{
  "d_mlp": 256,
  "norm_eps": 1e-06,
  "optimizer": "muon_variant",
  "schedule": "wsd",
  "train_tokens": 118600000
}
Each number is 500 + 25 x the weight over its row's rms, rounded and kept within 0 to 999. Layers, rows and columns count from 0. Numbers have three digits each. The size before them is the row's rms in percent of the matrix's.

# down: layer 12 MLP down (transposed), 256x64, rms 0.234, rows 25-124, columns 0-63
# up: layer 12 MLP up, 256x64, rms 0.443, rows 26-125, columns 0-63
down25 107:474496477451496490506538495477521537538494497506528488511501489523532519498474483538471508481519535484499528485484497426506476491482533501453505466480477491518512503519495523504481584490506501
up26 111:516489526531517483524476530457505478537516550470513501523522513465463513525502528547479472514491460522497507491516495497538448477479543478485497469513482466502512466560493503491496524485492494
down26 124:525528480485498492513465511463552481491448484498516496523489505525491508525477500476523501498463509489498485532498525502470530440515439529502510520510541524443497543520529482515476491526497513
up27 098:463506502497490474478492536493505525528500492493516512530477453548529485530531505473459480494476485478464503476498473490505529455558524500492484502495449516515546500528532476461482524474521503
down27 109:477509506499511497492555519494477482485507504472469481490548536481517529559475461525506493489527522453485533514477542486494494451501516492463500485493541482512495469449487541520502518514493484
up28 093:513483480506517500517497504539526505498479463520517461535491546483503476486452514538477479526508565502494463504515464503507528476490467497557461505469473499483492498498547466485488531502484476
down28 091:501463491464513507488551460482538461444502505458469502518467503511502531527527520508480499460524483503496480531484486499488522545512521473480490497521483539514513503456501529510555499474515519
up29 111:477463519488494500491486508512523480490452489477489459473520507497472511496528545495446480486488519501513515522491514523472515493536483505534472450530546510459547531536544528516480519510495520
down29 107:488488469518497551507546578511436525495526502457499543482525467527512489485491483499478515488499493491514523495501507490510520471517508514474497490463479464506499491536488537522460503488530469
up30 102:488539451470512518484505527518465513483513478483518511460487496524513505501474557499515508473512538547460450502452505515471508509523502518507531529512507518539536499460510515520529508542497494
down30 098:514474475487546486499502511465553515503522539501495486501465561455533472468513472487515485475436518533533506495504510505525500521504480472558472493505491488503492519519514502484453496499495516
up31 103:472517500521526492502521521483475457527544485507519480455484461494527544542479487487476468561516513488501497517491504472511520519533471463519503509482500552491492532484509500491479527497537451
down31 093:556544494463492523494495489502499538494480478489532528504516502526485471485476539493517514455514521494508473478502479519468492494475531554450474524506497503535502469481517526500541459507454494
up32 110:481475467462507498486502511517511442479485504424518538521485491528476503512480481484465507459503537511519464518505524471494482541495542514503496499457533502507493471537524513489461483485525510
down32 117:502466480552496494521504482489513545535494469479509513514509486487539473498475539487504511493487499462451472501515465509550478523521494501539471469515463504540480543462469521532524476497508493
up33 095:500541492483482440483462418479492520492493489500507463524539506489546508506507500476499460471509521493474528499530490532477503515513463542511514509516455506516509547500513526524493523487504507
down33 109:493469504487515556524440495488493482506494506456504520493483479544504502508488504511509526490495463505467580484501513454483523513485511486487476541501472490482486502522515517453522517521533544
up34 101:504496494511492492495510484484531526550471502521485479510472525482513472474507484524495478504522508578472495459466463489480502480497464465494538544501484558504455466492525516492509506482485468
down34 095:518500475492532491487479534522446517478547479477524513494525488503502476517480494523484510496513515494535525505479598529524495511496434508501523482484474474499512504480520493511503480498486452
up35 103:487486448492507508500501510476493463465515529518499463471516522502498496531487491561494509467511518503480453517488484488508489558494506536473529556490486488513520477526499558498537495471500460
down35 107:477454500502543518506465487494474439520556509489520460480471487521500511482484473493523490496499504532495552514481534505517496516522440506530494455540491481504487522482499507469514534514482514
up36 104:524496533473503502557480472493479515488499473514450551514512488544524502536530487555483492474455463504478516515465538461496480522485485506501504483481503490503479509529496494522454511507534531
down36 111:472461477518502507494465496486515491524495468528514522520483512460519521493491474463501501531498535450485507495517516472499500496450493482529520533487452539509546488498468518488541573486494502
up37 094:506492541499479493469520479525492481478498480452472505526476463432524525511539480524504541507504524523502485468491502484526498515493476504519479495489557527535523474476473523457498525509521539
down37 087:546517491503458477514461506486481522552494516502465514489509541503516493490484498493516505485462463483482507469509480513530511504519521524512513540512531478485549531480468477519434519464519460
up38 102:504495530454488478487512501556540494510481454478495425482518502534526524522490494498480468520484525499500493487525493489481481486500509498516493519488468500537477509485465471534463519439463497
down38 093:549481494516466541505509488461492499510546503504521513498487520472545490504535530473511551494501486466504513507474471536449497497495522464504472488489484468508545484462499492548505495450506521
up39 097:496519471521533488492496449517505497552503494529452509471518505473493483489508506535442509506431530552490500498506539490499469505489525518494503500501463501502526518497556511516500493477460523
down39 093:545471529483515537488503525511492491526512491495495494501478511483492494457519517533465471471501474530503593505500467470486498467503497509515459493467476472520505525513506521529528500529449506
up40 107:531519567510492495524498512489497488472511492491496529464518494441536512512512536485514521574487516537523469533482470540512510497484505497492501516496518484518517456512472490483472504472501549
down40 100:495495489504505516492473497518453543515491494509503516521523507491522483519421507509505535467539522440492523476521507454497476490504500483488518511513542473539530515493495502518431512496495467
up41 104:480581446512491507527489480504520518504492494460493493500524486524478563500509506519487493525504456537542497532486491475531502486494460506500458497504484481498520494516455480453532501483499507
down41 106:471469546525492468467499474449539501552505503519483488489495540505466473481490476506518492498484552509503508488483532474504491482513516536525501540506500554513480493497476515530484507516491435
up42 112:487486510508528487467484544540523517508459525463481501443560493519497470543525528526495464504523519510459496513469498456513521487505484513494555532520476475494468511493477497513487511509484502
down42 127:480507487532520518457489572517478497480502509492485506498489495508577470504507512509502477521484513530495494492492507524511522476495509495435484490516473497501510494447542490508497518431513535
up43 092:466534538476488504501515494482426507529505495499504470483496505446474458495494525519500498531495516514479475516505449533536519515519505532512479496470437483504501528506488512529522523542515518
down43 099:514512480488510504507446499534567551465505503515500466524510492523441495482482502514467516491507543527470460483506508478532493479489533455468502511522525496472485516509484463507537514493516513
up44 095:530471497460495493460500500476475493513524525497525546515480489497487500508503496481483498540450518538472506489474500491497496495501463459474494540526464500490524512491554437466472499544490534
down44 085:494514494504500504522426562513488512498500486487500467503546514524483526479520501565534474470537474481474511521470518499464505510454502529495496493481465499486497514479467536533515502518483484
up45 083:491474490516475507524490448519470479502462492495440509515524460519457532473486460494523499495513525535525525532521508500455499523502521540520501485478528490501505519480522474547482497548471499
down45 082:520492504481500485519464554535486489498482528489504500511519477526523451523482467483493490455498511498507547508449516466519502470505442506493486519553517475520542514488547533497482483521508501
up46 095:516515430495451513484486461518519505508503538477487514503499506478471499511452505472460529492514501498469469526539511509485448515485531512500490502511493455518503448528467469486495523525522476
down46 083:457499550514516486499506491463483492497500510491462498514505559493524450484486456508474519469485500500504529500499484505479501461540564500480489504490491545526451499512537541515530474501495521
up47 091:458477507478521486511480494537519489497536462521501482528498462512508549527521468521550453478506504465487477442483496521525485507477467495497518482501463511506488467492480491456500452531499494
down47 089:488494506519532484492510524487477456495510525487527500480503492457520463495495520507479477537488491532512545480543498499503513508538492502420511543456499518491490474540502456535475530520479498
up48 097:530519508525486499467480487531520485499503480508529470536532449459488501517541478440480544501546499491518506497489525482490532547517508513496507476516460494507490512520497440512504545520505485
down48 090:477547511482489472488486475468493460530433458500505485497518460502493483512496487470505489523511542533502495499521551492477530528530506431502524508547489517505519503491504523476532512512524499
up49 104:507478479461511542488522502481507491533519469494563497499497512542493560493517534509519472493508525517504462486513475515471485533530446520502521492488484496528502488524524459523560497494511470
down49 119:491499510521472484504457514506531529473469559480462501540484518489499476520461487497483497548510466518533460513482533494502501520473547448520520525497512491492520466513481501517502488520447515
up50 097:488511497517508520496418499500517461478494499512474529539518529484479498482492566520471501530468496510497512468474478526492523543480480523497511474493479535545538512492517531516512460484485495
down50 097:502449529492498439489512509475495543502476515527484526500506494497458508465518539531506468499553465493501531493525496460515488488523492510482499535525442466488481503515523513548495527515491481
up51 102:497514507504493512477552485530531466480515507468499533500525489498504519503466524497506471516440488575473504495464487472465470520493490473486495504487517529472489489573489529501499475489502532
down51 094:533491493510498528467585501508440536495487487497519480529424498531504490515495494516505521477512482510511498479513529493488457498484489525527511531503516482489503500542474460489489527468485490
up52 111:483459500503508533470474494553530547514507456544519436485506511501497516451529492508465459518499484513504491504474493499509517525482480497499492498482478517498475528524564476489476509498507457
down52 105:537529491518503517522448490518487491504493496499539521498510483533518510475478460506510467477488465535475472490501485483528535505471479492521512443504478477523516537488481561477547523530477469
up53 089:525492436524517482497518537515468555501517493489520526496511529493500479463482517536486476490504530522518460500514481492464471483531494508521502475489493527522554480519529466553465494521528511
down53 101:487474482463529550516500516491518458482516556487503464488461489510501520538477510497539504502523508522477510521496502500460505526503496476551499514527505498515493482571465499467478501452487471
up54 100:475505478532477468485500491507511534506465521448497501498492490442494555525514496481517476528511536504526508468513531488465489510452525526539528532518500511540477486483474471510517544485471482
down54 106:493468491497526526450498533477489538507541496505548533492508520475499487499550480464470469496478519498488535487491528464475470508502521519447517494473494494460473490508530489513526496540547515
up55 094:509510470549499519452444485537554495514520543537481507520553499470527478466496527475491470491491497469488474472454462470493495502511521512532493468505488538501509485479496497491480502498500509
down55 098:458509504477488479531511489446518529502495480474480509475495491510536451465519510500493483536519499474501492518528530471467546506512470492545540489537523519500479512489492558509492537507475459
up56 103:505525453477461490509476514526473491509562525493487515497528506467513502548447512488477515521481497505486518497513472481475498512524488516559481536501476499512530508450504510481503513455457532
down56 111:511479508534507472475475542520517539513451487525515456546496470520477468496463475518503484443488508483483533505503539501527490526506546474537522492489508485474508530477473489492480531532496478
up57 109:505508502462474477485472474502528519429464470496488534523542526513464506547519505521522501525484527532514483545434522487500507520486503496494500514470535449505508498500491475474493515485488494
down57 122:529543518495478487522495478506492501499505513465454497495516590484500541526467527490522500519494509477538511507484476510471517521500506493514537464491508507491497495500494525431480457473463510
up58 082:500493490478531463507533461518473510467493447477463493503541500483515514508547472498476540523502465521487477444527537502536529491477488510501530470478496472517495522480481519458486527505483523
down58 088:518490496503496475495602499490499469517537505501517509449517492469514550519470464465499468488498510477501503529472456493515517531497513516433500506501504523494525504492493500505484480511512526
up59 098:520457493479520468523491529508472491468506479484511452526502491550482503508497468482456509493503551524492497492486491476503515500467452524506475545510439497460476477551492524526492508485496481
down59 096:448504484483552536520459454488543520488492514525519485524503471515528477496513515462495505474517519485479476532511489459465476538491502540458518498519491489500505465519553478512486485517513525
up60 084:464510503515513496471492445492487482518474509468507503491492474492519472453490503475484503504506511509465524444530478501511466498537516543471520536472480521496510521468537485500483546495527433
down60 079:494498508518531541507454464473485509512455487498488507488516473498503492503464513525482485467529498528483558517521540528470537493483516493454484528508523493452549481463500530492481481496501540
up61 107:449482547494469470503458507500512522540505504524524469503515476510486442482479526478487493535534492528491479498524482494526498536472471449464520522499492471488474477498505478496544521459516492
down61 103:494464477524486504511493503489499530490517483517438478509483466513496541538506516510490475491474529498532527484512494551506475522498490508455495517486502475526509573551475485479450508491476531
up62 105:488507526473492513502482498461469501507517505518521461475503491533537524536487470575468529509490503479506509514501497507501564472535505499491501498447506504500510464493543500509481529493565485
down62 095:482507505560554476505522497513481503514493505470486499511527531464521524525494546431501489515489499530479493513498455477494465540491506487521515454520486502476521512451483475542509497506498470
up63 096:534476508527527489518508504499467494534479506477508491488507474527470528506519536485475506512492503501476439460533519518519481515528482486503441483432470490540539475465511489516474520513476490
down63 078:558476496498483491498499474532547493515534517490526514530492502509544486496555466457489505459520465511513478464514454487486519456493510490506494502495484531466486534505508469509497527540471468
up64 092:482498460524505484448491495518484495513494522505474509507548496481467497523545490517446490467495526469486465490509494503486470519513545473496491494517535527500548504545449467499507480449516514
down64 099:458520553508547517504498481482512502500483501493517492509458503522494509506481537524525539515485502475485492526511478536455534508453515522551486480481482502504479502490455448523521525493445490
up65 105:461490520512478455480492493502519487501471482513499498511554516544511501473494471466518476458560502557503510535482534466486509525513485534494512483471521504480507479504460488525475448514480496
down65 103:532466502546433485472474480502540468484519519506522503499453522523493501479470501504494524534515485483511540528549495503498480496513441485504527446533489497490501526515519503460517489485494495
up66 104:469547524465484479456482516531506475504525497501493516490559511484530550504483518515479494505489510494491518484496475516520464519463516474538504517521525533471487460489448507532503531500449522
down66 094:511489540508485504503463500494514557510503509512484470523431511520449509562498507489524537489512500498497506470514498483503504492513496471509522451472515503479529507510455462512544544495469485
up67 095:448495457513483481511503516495499484526491519506505502574506515500528485503443497528465520505522487497514455499484534476484470516468534537486517538517485492520501461507449525493512547517512490
down67 099:479467497572500475513487471481478484512529526492520479499499537498471541515492490539509491529515454488486492507524474504516511459468523517498485477482497530499448485553507530466479484526506543
up68 099:494464510472464479523510481502486510461522462505499522476475522514457477484464448489525490551520543538530483520525493462464488477533527506499502529475519486474511468509497513523519502519545500
down68 100:501511506438505485481465485479480515502502456470498512504534440524558502473530502503493518500519496517464557463526514520488501516533500477492528486546529487511507504480474496468511536517483471
up69 102:482479553522503537502455492502467521500473493480526553530496479530461477491533498525465525549484477536522527486511481479510509515529516497519555514490514498462523470519498526503495513459513509
down69 121:520477509463508499499520465472531516525539499446467525518451477525492518514514493541514493497475529488504481494502513539494476483494497512446464528460529530466444485529486517513494503530512519
up70 085:510492489470488484493488482475503507550508495497480531491506560499508491569487515518554526504520464489518488496536485473483500501485487464500446492482490486524499479434503444477496524492487516
down70 074:480499536496552499512508499505457480499477450502545471498552486484471495487495478502456456472458519517503552516509490516488509518522465543445518533491518514504505515475492510511506502537507482
up71 103:441524505503541530491500512537507477517485483478532509470527514514494467535475517480483473500487455539489528474483527510506471509527527498504512521470481477528477463487574526501519489515508532
down71 087:499521491487511445531524475477474528477505513548459510516490502504488504458522486521562485496514514484500488539548498471501466496454497487518510503508477490498526495549471498510495546449477509
up72 099:503501515493509490517503505566521523504557520493520504507500499465492506509485471509482471544498487511517483537470514490506503496460508548444501538466500468489522436506501441513488521523516488
down72 102:530517480509511492532520479493479548511502479494521499499552499571521505476496510491504509510464497493492468521498479498504536493535506451447509454469469522519499508436493495514512516519491457
up73 095:553513480511494479445494557520526515533496467498440549469511473494509510523486486499470503518479464511479501460510513483477471481498468506513529505510472473484500467469496511493480556496498506
down73 095:500476523498518489530461541521524477520469493458482500513459454497541473481503513538517509536523489515517552521485450507483504499507554492469516471508503509477500475467487526509510525456481479
up74 108:506503497488507541481490469494521459548514543463494539468521475504477500538523513497503506496518525526540484511504473472483483542531519468508528520551505497482529524515472508490507451484533544
down74 115:492479503520506521470507523512506456487503497513490517470524443547534455502528470526535487514482477469536504456487575531516502486519468459512483485505497496499498513508515483515529518463491521
up75 097:505540507502494485519461496522446476530507421489473494515486503475508519489483504475495502485468489484500473485507483517486491467470497542516538551458530491517535538485489484525461497474494469
down75 088:468496493479472498461532507505488450455556537525478522496489506527465501459496514512503515513481510493499539487512503460465509540517503491500500534481541511494448491503500536517476528450526517
up76 098:484488531484506451486492520514459433516467500449516518488472542475466485495512458523503490478513500517509536480467503493462492514474471516509511517530510528518535501503508535515492515522557523
down76 098:550522493506480509498453487524509541496478453519440520511496499521518538458504548498524491500532524447495478507548476506478500495500525512472515508501490473467464481514522478486503491480499544
up77 099:497483531529483539525460496511510512483506509503482495478511480438434491504537507501503500515482480539512471480484544476517490489527487507469499524494476479411507504480494487508523513496513542
down77 122:491528479501497483527515494462538493499502542485492501490478527479534534510499525488493513516524526506453536513520453450452484521483477510548476510482504486567511517522472505471470482487467507
up78 101:510527511527512474479474535492472540510489471489513500543481480460542482508505499530497464510502550517451471505494456537485547513462506465548506502508501445513480482502498515490516504482526500
down78 105:503452452487460519512474462507500478496523550534484477501516490514512539499474498509552498500535527495508543496526489449509517456481501539492470518503478485488499518534490453483507515476520527
up79 102:478509492544456476441484525552495525491486481491477488521495505520495511511516485483506490517490492506519509480487511488461493548512466541469457471532529540474487489535472510502507485465495558
down79 109:491505501495505472504452516465542491509515501508530444516462497502458526522517526501506479435515488511442525473498462522481498486495532463483487513514544533496512500526517533497497530477509534
up80 096:499494459513488528485513512495505454551534514508524495500534497497534528507490512511519516473488454500480504494505462477496512514451460509538476467472500490537473482523509486430492540536498525
down80 093:510492500472499502499441459519478505482478458482480536461457504508481482516493495513533490542541523537542561510487513511481475493524514512485520516512498512471498518464522504549510511487463532
up81 100:478499499496525505475483490551473489556463489473534507505492496491525495528546497468479479466492485506529514466504540492495496458513481490522515466490526487506479504491576475528498500475547529
down81 094:526452496466499504536496477479505467510497507506516481494499534477513517472486518503459496532531502520500560453499525477524494507473516502504501558470484477487523471524490565466519488484493455
up82 107:529541497477461471509470505516519476494520501500505580527455521502509491472486524538478454509534507489530487470468515485488480504500473485471463483489471484500516480523498548490526492464520519
down82 111:502470506525524544496545498515461520482476476463516483517519475523539491474473532473505479527471495550470462489494463514475535494518475535509469521478483516525496500533475498507553491488473516
up83 094:477508474518515515466505459516482496508506516497456480520587524537477491504493486490463474486523540472512502515524478519478490505560507479502496494529503487519530488531474502536447514480492519
down83 089:480482534501510555517505507443476512538515483529463474479533498469498495491509501495548549454482477497454473512480521490496517495472532544517501492451527485508469517505486535504510510506484482
up84 101:517503529573483492461481495471501483528487511522524510448514534504487524506456508534486528451523514532484447496516475504510478516471491493524487477520507512471521504511450497508504526536482469
down84 089:467459525504520526511483475475502484522475470510486510484496514493441505465533506509572501484526512485517522470463513476500515503509445527517547500477498488498513477526531477514482544485512538
up85 089:474507489507503463521503536532497521490556466479500490495504492491514541557517509505482492567488480540515478480560483531460484489510531497482490492510488540492501474473510508537534496498466500
down85 085:493506474500519518484443472490527499477485503513498479497538473487485518500561527460481485473518512477498467538459505528502483505486493512485492485482548483531498524468456522470511529526559523
up86 099:491435463467516475519493519468521479486483495481505530513509506472474519515498500497470485536444539510534489491492503506476503475530531493550490534487537449551530496496502511506508528534511493
down86 111:481463532512530505483479472488479504507486513482496526498535494483487475529487477450529466495544484535455575521479513489514490534534531481462497508514526486478532471481519474494492502534516511
up87 111:493490496494488540473504516507450485507491483526462517503505506444533492526522494503472434473536490508501475500496502491524497530521539534494521496536528472445482502492477481502531459546503469
down87 105:451509477505501453502504512482521484472535508490487498480537474548482533482494507525496510491513442472525523498489480495495463536474480508513509516499500491540518478484565535472501534462492542
up88 104:523525487432511524542477469515488528525485522505491519460499525486508489491510497553476519498459523525457482498494498447497513503447448505496495548519508490497528525510512486475512486487469515
down88 108:476464498447495468505555488465551509537507559488482506480524513479501493513540486527523515485501480523511532513478480478467492466491479513528480444515517481512480497513486517489510487496552519
up89 097:522457476486521455485504507537545457476492494497493455473511507446503492533495446518521488515496495512474515514481450491520503472502495485545493452517512538533479505536512483507479481475511515
down89 090:481547529485489532540470509517495517518536560451536501512506477522475505486477492487502485516460511501470487470502526516509541513469495499452492510487474509492498512446545489476479528535490475
up90 091:515508507527506489508481539506503533484458477465546526504512539539539527537495484493492508482517476528440482529512504508528510493539499493451483510514480486476499504518512537468466520458484455
down90 092:484532498477507500517450523536481538497517495559497488542489514478512537501531514538451464470496522520508481478518525506513473475481495505450501506529469483511503466459471487528503536477485515
up91 107:485520519500477444554476511460492495494530554504489489551497522443521514494470479476507488516515523515490468507483460436481488504535513506522468486518523520524530509496518496482486475505484515
down91 130:508485482490557511505445462547507497513467479516492506483459536463484519501517531465520494529512488518471514503501448493500467557459501481489476490501545485489519506507541517505507534518510489
up92 110:480464494531520446533487517486508523532446504496486500507480534461520505523484527508503492523477522500449531477494537468535498537455521491494500506524471496518461498505505501486467526531472454
down92 103:533521470488479494473480514503484500467512496495529514489523479507428512516510513475487518461515471478520498508477471507460491491512493531474497461471552524517529489566528483495554500514526520
up93 095:521485526518487495518453512513512515485508547495496492428529483524469450514506534506507476484501475531485489495468495502483468549486488479481483546525454492485504496492489557472526498483515531
down93 093:524517471474520524491529516490537483508503539481462532481481512514551497557517511462521471537503512516458466506496476503521516515509519511469478462464483509536513478533497505458493452474498496
up94 127:472482542512469503499500495516487525520501523491438501461543499520446513460526489519488493531510510569492484536474499465516506521502506482495525519542488504469482504466537514503508542498468501
down94 132:472484538504460532505456503492467508493531493519534496490482515475513502503487492526489479506491493516483546481487543512501493473525502490476476546497466513519478486441511486490508495590538512
up95 087:509499525529477481525480485535500461504482489521509508490478503510475519531481515502475480500548469507473483507483533510528557481519487454518502496507456505456498472479553502457510495551524456
down95 086:473502486489483487510512512472509493527493470530441507505498496487515495501544499491507511537483475515506476491508528533422497488522498531528466510483500518486499495481490499564485488584474492
up96 100:475526525468526480473464493548512511512518479486496514494492506492488496498487501476485518527549494509473502483458469498523491524491501498527471474543491474539528530518504534450515524583515505
down96 106:523475509516537517512493466519511514486514508504515459495482512488481479529477478510523532459493515502480457515502487512516508500470500468455513465504510505507512499584460481522540517540484442
up97 091:495499467500515483522464560494535526526514506499474477491527527449534506513524519515443513499496544526540548510461514522453502514494455517499475482478504500499456485501524497511509503480499517
down97 081:476511549497503494539462480517501505492471554504526519506485490507478522487479481496504466484511463522552525487465484502568489514462541468500509522491499471470534524487488497516492513450481476
up98 111:456531499488492513534451471549502495494497467508473495489475491521484515497502506519556454514556528501463486510506498510509513492467445501491460504491503522468514475510500478515433515498523506
down98 106:516495474479504514495504496430456558495510494550510498500490480450520554460532488479495508453524484504514492490493497499507491516518503518511547501492484485547513526538481491454501531514497486
up99 092:512473482478482503502503467491406515497509486484522513477557506426509524517504486493516479521463502505489513467534499548504491474478494493460489515500485480501476494511523499524524494529480531
down99 093:535522510495484516470428507481521493481509487489518481504504510532531486484471505523473551487496505497486487494493490433485540498482525542427470530509510522463531497491507526501522510530502501
up100 097:490517489508530511473479546546518527516483485507510491444529483517500471538523510523496490518504476483488506501503501490516466520500519510513492475429504466486560453487545468549510510501502489
down100 089:523509501515473488528501552479506491474499522481485507516523517494540540458454478547508482495489494528481507489461504522490489555505519507485486530505448496514488523510446542467482452481495517
up101 096:507488506433518495482489455497478503529487473503505478505512529518510505528441497523495538517511527525487517472509516516486451549517514520532527470469484485503464473480478521507464533523545504
down101 096:450475549518461535489501519484466473496470523535524497507503504433523509513539484492517521500497494470480571523480509447500524473505503532518468491479495493501527539496502504503498494486501482
up102 110:509526480496460464517496474464509474459528512440540495495551481520470526518483500510480499499535481572506515505476456503476471494504479494518481505482515504516489535496476470467511494478536490
down102 111:476496429528501501482504487522525496504537538482477499452503493529452485463521515488492490509524484471516533498523469491527445527496497485471538528517501457515463472532495522530520515513497510
up103 082:513523516495477550483481524532479505525505494527482520519470462503536534501498509512527499483499443515473502470542495475494515508519521475512470437547481496496478503477509468508505492518460441
down103 078:478491458502524474489493530508494497533497520478449484522483527488518499507481482549462508526504486531509467536500484469507481521510483526469529503499535478498496458526525509477453484529518574
up104 101:492485517532474465545470487499474457509517493490483509535477499481513490479452544516470495531478492509509507437508509501524505476508526516492443537538468508520507477489513493486454535541493496
down104 093:493514495492479505501516487511501493513532525468458485475527521473453514508492473517531480543509478506498510519500480524485471482490489474499521452504538476533496497446470511503501505600517498
up105 107:485546524514505481468514508508506516515584556487522559495498486482508515527466495491450477527456484488522489505475495452486500506506518519486494489518513508536508505508494533483491495484512551
down105 101:518491534504535533484534529529470510501491481495513509486493483559499518546505505472488494499495521532500489494534488450484504489491511544466479464503520425493520471443499500484473534514512492
up106 102:526506491515511506524516518464442527509488498475475531524492535461489521520494458481551493493516529516473489518503481479488543513509468540521508528514455538473512513528474507553523517478528501
down106 102:470506469515514444492473492507544516504503441496502478493524495496516562504465562507482463517486486458500534469515494488488497493511506544486525534507517479455534494503500487514497496531483532
up107 100:492475449511492471496523486502493514474505456481512505483498486502516544507523490503540516503489529555476474501573510542503497502564524518513480531476524492486492520506505468520494562496508510
down107 093:542465514467529492519506522477512510524525530513483532487493503491512455470476517478449512494503509491521497540450477484546493510508501512510459491523459452516467526544473533473510500525480504
up108 096:504504516419505500487454454551510554480520482505545539512502517483492483529495516470498476529527501515490524477517509499519499515486502492470502534499489506505536489489498540488524476506439487
down108 093:503464518535497500500507512466503513531496524523496471512528484537503452506484527523522534461499498472501422448488502518552466506521488538492496502503513506465469488532521458478503524505511489
up109 089:441506505478499506500500496474467466506514498487479508446540548516453535507505508508508537499530528488499503479481521516468496522507543499498490468459467513504500508552481479482513443526466508
down109 081:503521512543470515482492528502510534492504500505456508515540499476499465520569497485503514533487486517495505463511502448520497481510487519438467473476503485508524461513481503523460533469521537
up110 099:488508511550484485538492509527511464527524481464478505513478473504432522492487500478471506511490465503473475462514492478482522503545515532482520478489550505525490494528464521486512516438476501
down110 098:484509537480524505484449458499509541505520509521526475518461507482489498471508537474464510467497494511486485502473523445466517517454520541497518543495515529477495506489477533558479494523501494
up111 099:492527507519489482479471488459505556514497499464531484425524505504522503504489531536474477559519542501447518476469511488521524475507489495516498520485521502514474497463501500537493525484494529
down111 092:520558547471526535510446497521515491486498529475440497533482500476530483496482453519486527510511480505512532512522498480475480500527468508482473489509522480496526537449536488504475484495492484
up112 097:482495524478495509487521466476542517559532497492533524477510472517523471491507557508518498461511481495473497492494462477517513553512489463466514452469470503530504541515502529483467502494505472
down112 086:490470540479486518499510509537499470498527550451503508519486518457457508535454516492451482499469515489494484508455500492510482501490473481476511556561501493516497490519513507545522522516501492
up113 107:490535544446500503469486484487512538507532489507520487499496502493510548562500497484507491495527482531486478482532515528549522516485492467491531499475460474471471491527485490539536495491553501
down113 109:493461502481485491565459523514518440518499512501515470501515496454497467500515529494529525487574532537481511490466495482493497490532509493545527483507493499481510492485505505457487532467512511
up114 106:487473515544492514474486488485489440457495507478505498513474525486503511516457515477478512512468499551462510522524506481501480501504483492542475518453499538508511502500511578533464537505496495
down114 091:477516483503491471517503531454476485466527527490477488477440465523492525450535511523543491492523508517530463519505495487486533514473517490565516536502513471481542515485507498489479513476494519
up115 099:492512476507474460503504531507467477477449519446495513521479465509492474529500490550526477466536507506468476491510513480481525471477491500525520508481479527501542497516537490467505431476501508
down115 105:481465545478506560484517480502530469499530482545532475479539524454511481495490466486493542493530516520474484467492476475518514493507461503522453529475534533525504500507482481523496506509477507
up116 096:464484547472508532509507511470483484537529482482474527493493488533477509516507537526472522559489515504483527538504472482512458523513498527520452522489498496509524463511497506437497511507488453
down116 089:474496515518524508524496493509548518476480505476523512506466500517428504506489492463478502509504504500523447490517478538550525530508537492490496491499533514507458515502502487542514487454476436
up117 092:503480520509487508534484491495473481521534531474474481513508483506509550520523557514525465509490501479477499501509473539566506511546460495519500504489490488507453468487508438526524501506534481
down117 089:544521453514499482473505525513489461492498515534518504480470530501539483496477515535527533518480464492512479477492488496479495499470525541513490455555498500477536501434502508484494476539488531
up118 107:447497478492485434495523515525468439500467533481491499520463514493552536493499508504510518517488502531469507493528501509497499466523530493507486522489433517480483498536511502508481507473509460
down118 102:522504518501531528557523480507508481500461506485508474495508470505433499503467507548498493456526525498533485497515485512520508569476499496479522480501507500508481478560470476462492520475494516
up119 104:439518525557505487447479482562492500511476494497501491483476505456504468515519501483517491497502508524500458434507504503496462495494539515510526515531525500466526498469500539475511494500483511
down119 101:501524445482489520517490541479531512506482499493514507494491473530516481517495533443471499471471529469502476460447510529477505479474519539466515526476513493476504530519509516511568516494521504
up120 096:504484492496528515475480496503522501440510471532497538567543514477481519516540509548517498517492493464510494496491490511526497547524528451508510476472504501508514505512448482486537522518490462
down120 088:484532506511463476451493441508478497532504495487522473483481558505492498501460519472527501511511492509492523463517511496535489506494509501538565474478531517495457498523550541482479497481502492
up121 099:477524467505508496442484516512435515527513468492490483481502503509508495553439502561489521498490485499483515544513522509527502554488460504495492506444528495502472476509490495504493476511497506
down121 093:479518473489464484500545493501493536522475481514499540466501486519432481512550479502518505486510517513433560479521508460501484519539466507507469512528495507522496512490508506482495473509508535
up122 095:462483495559465486494478531506488511527489459466533477486473512501470472534480511499502447508484517509464499442499501453477497509502526479462476525507526503524465475506518535534516476483498508
down122 094:539475472517512491478484504473510520463483497483495493525486510458499524509514523478491508474514470493470495531524462514533505499439488504528524495452553517517509493532492465523521496444557511
up123 107:465536498508497428478462468487501474491510542485474525518483434507486503518506517463540479510485535491522479511441501491497492500513513493446515504505505476517502495493541503527485519474471514
down123 106:488462537476448510533488503547502502468485464470491506542462477500558474498499493491482558482484523508509459496490514491468496525525494522502518502570510536507507522487514495486511486495475488
up124 114:498468477485506483513499446470453490508483477491519489533491496484495495542482502525464457506529521519476508482472503530491504528506495456509488520496464502515491557506524559482479484451538468
down124 098:502497496514470462503570440454514539486514522493513502458492513523469551488493508492487475507501520500469537517503478515536486479523486497454500524492497507474496488479489540465522530539512518
up125 105:483467473490494549506478514450494472476513502504473505534515503525487490511485524465494510502483520523514492472489484456512485501540522516521485550499462453485504491531520536564452522471514490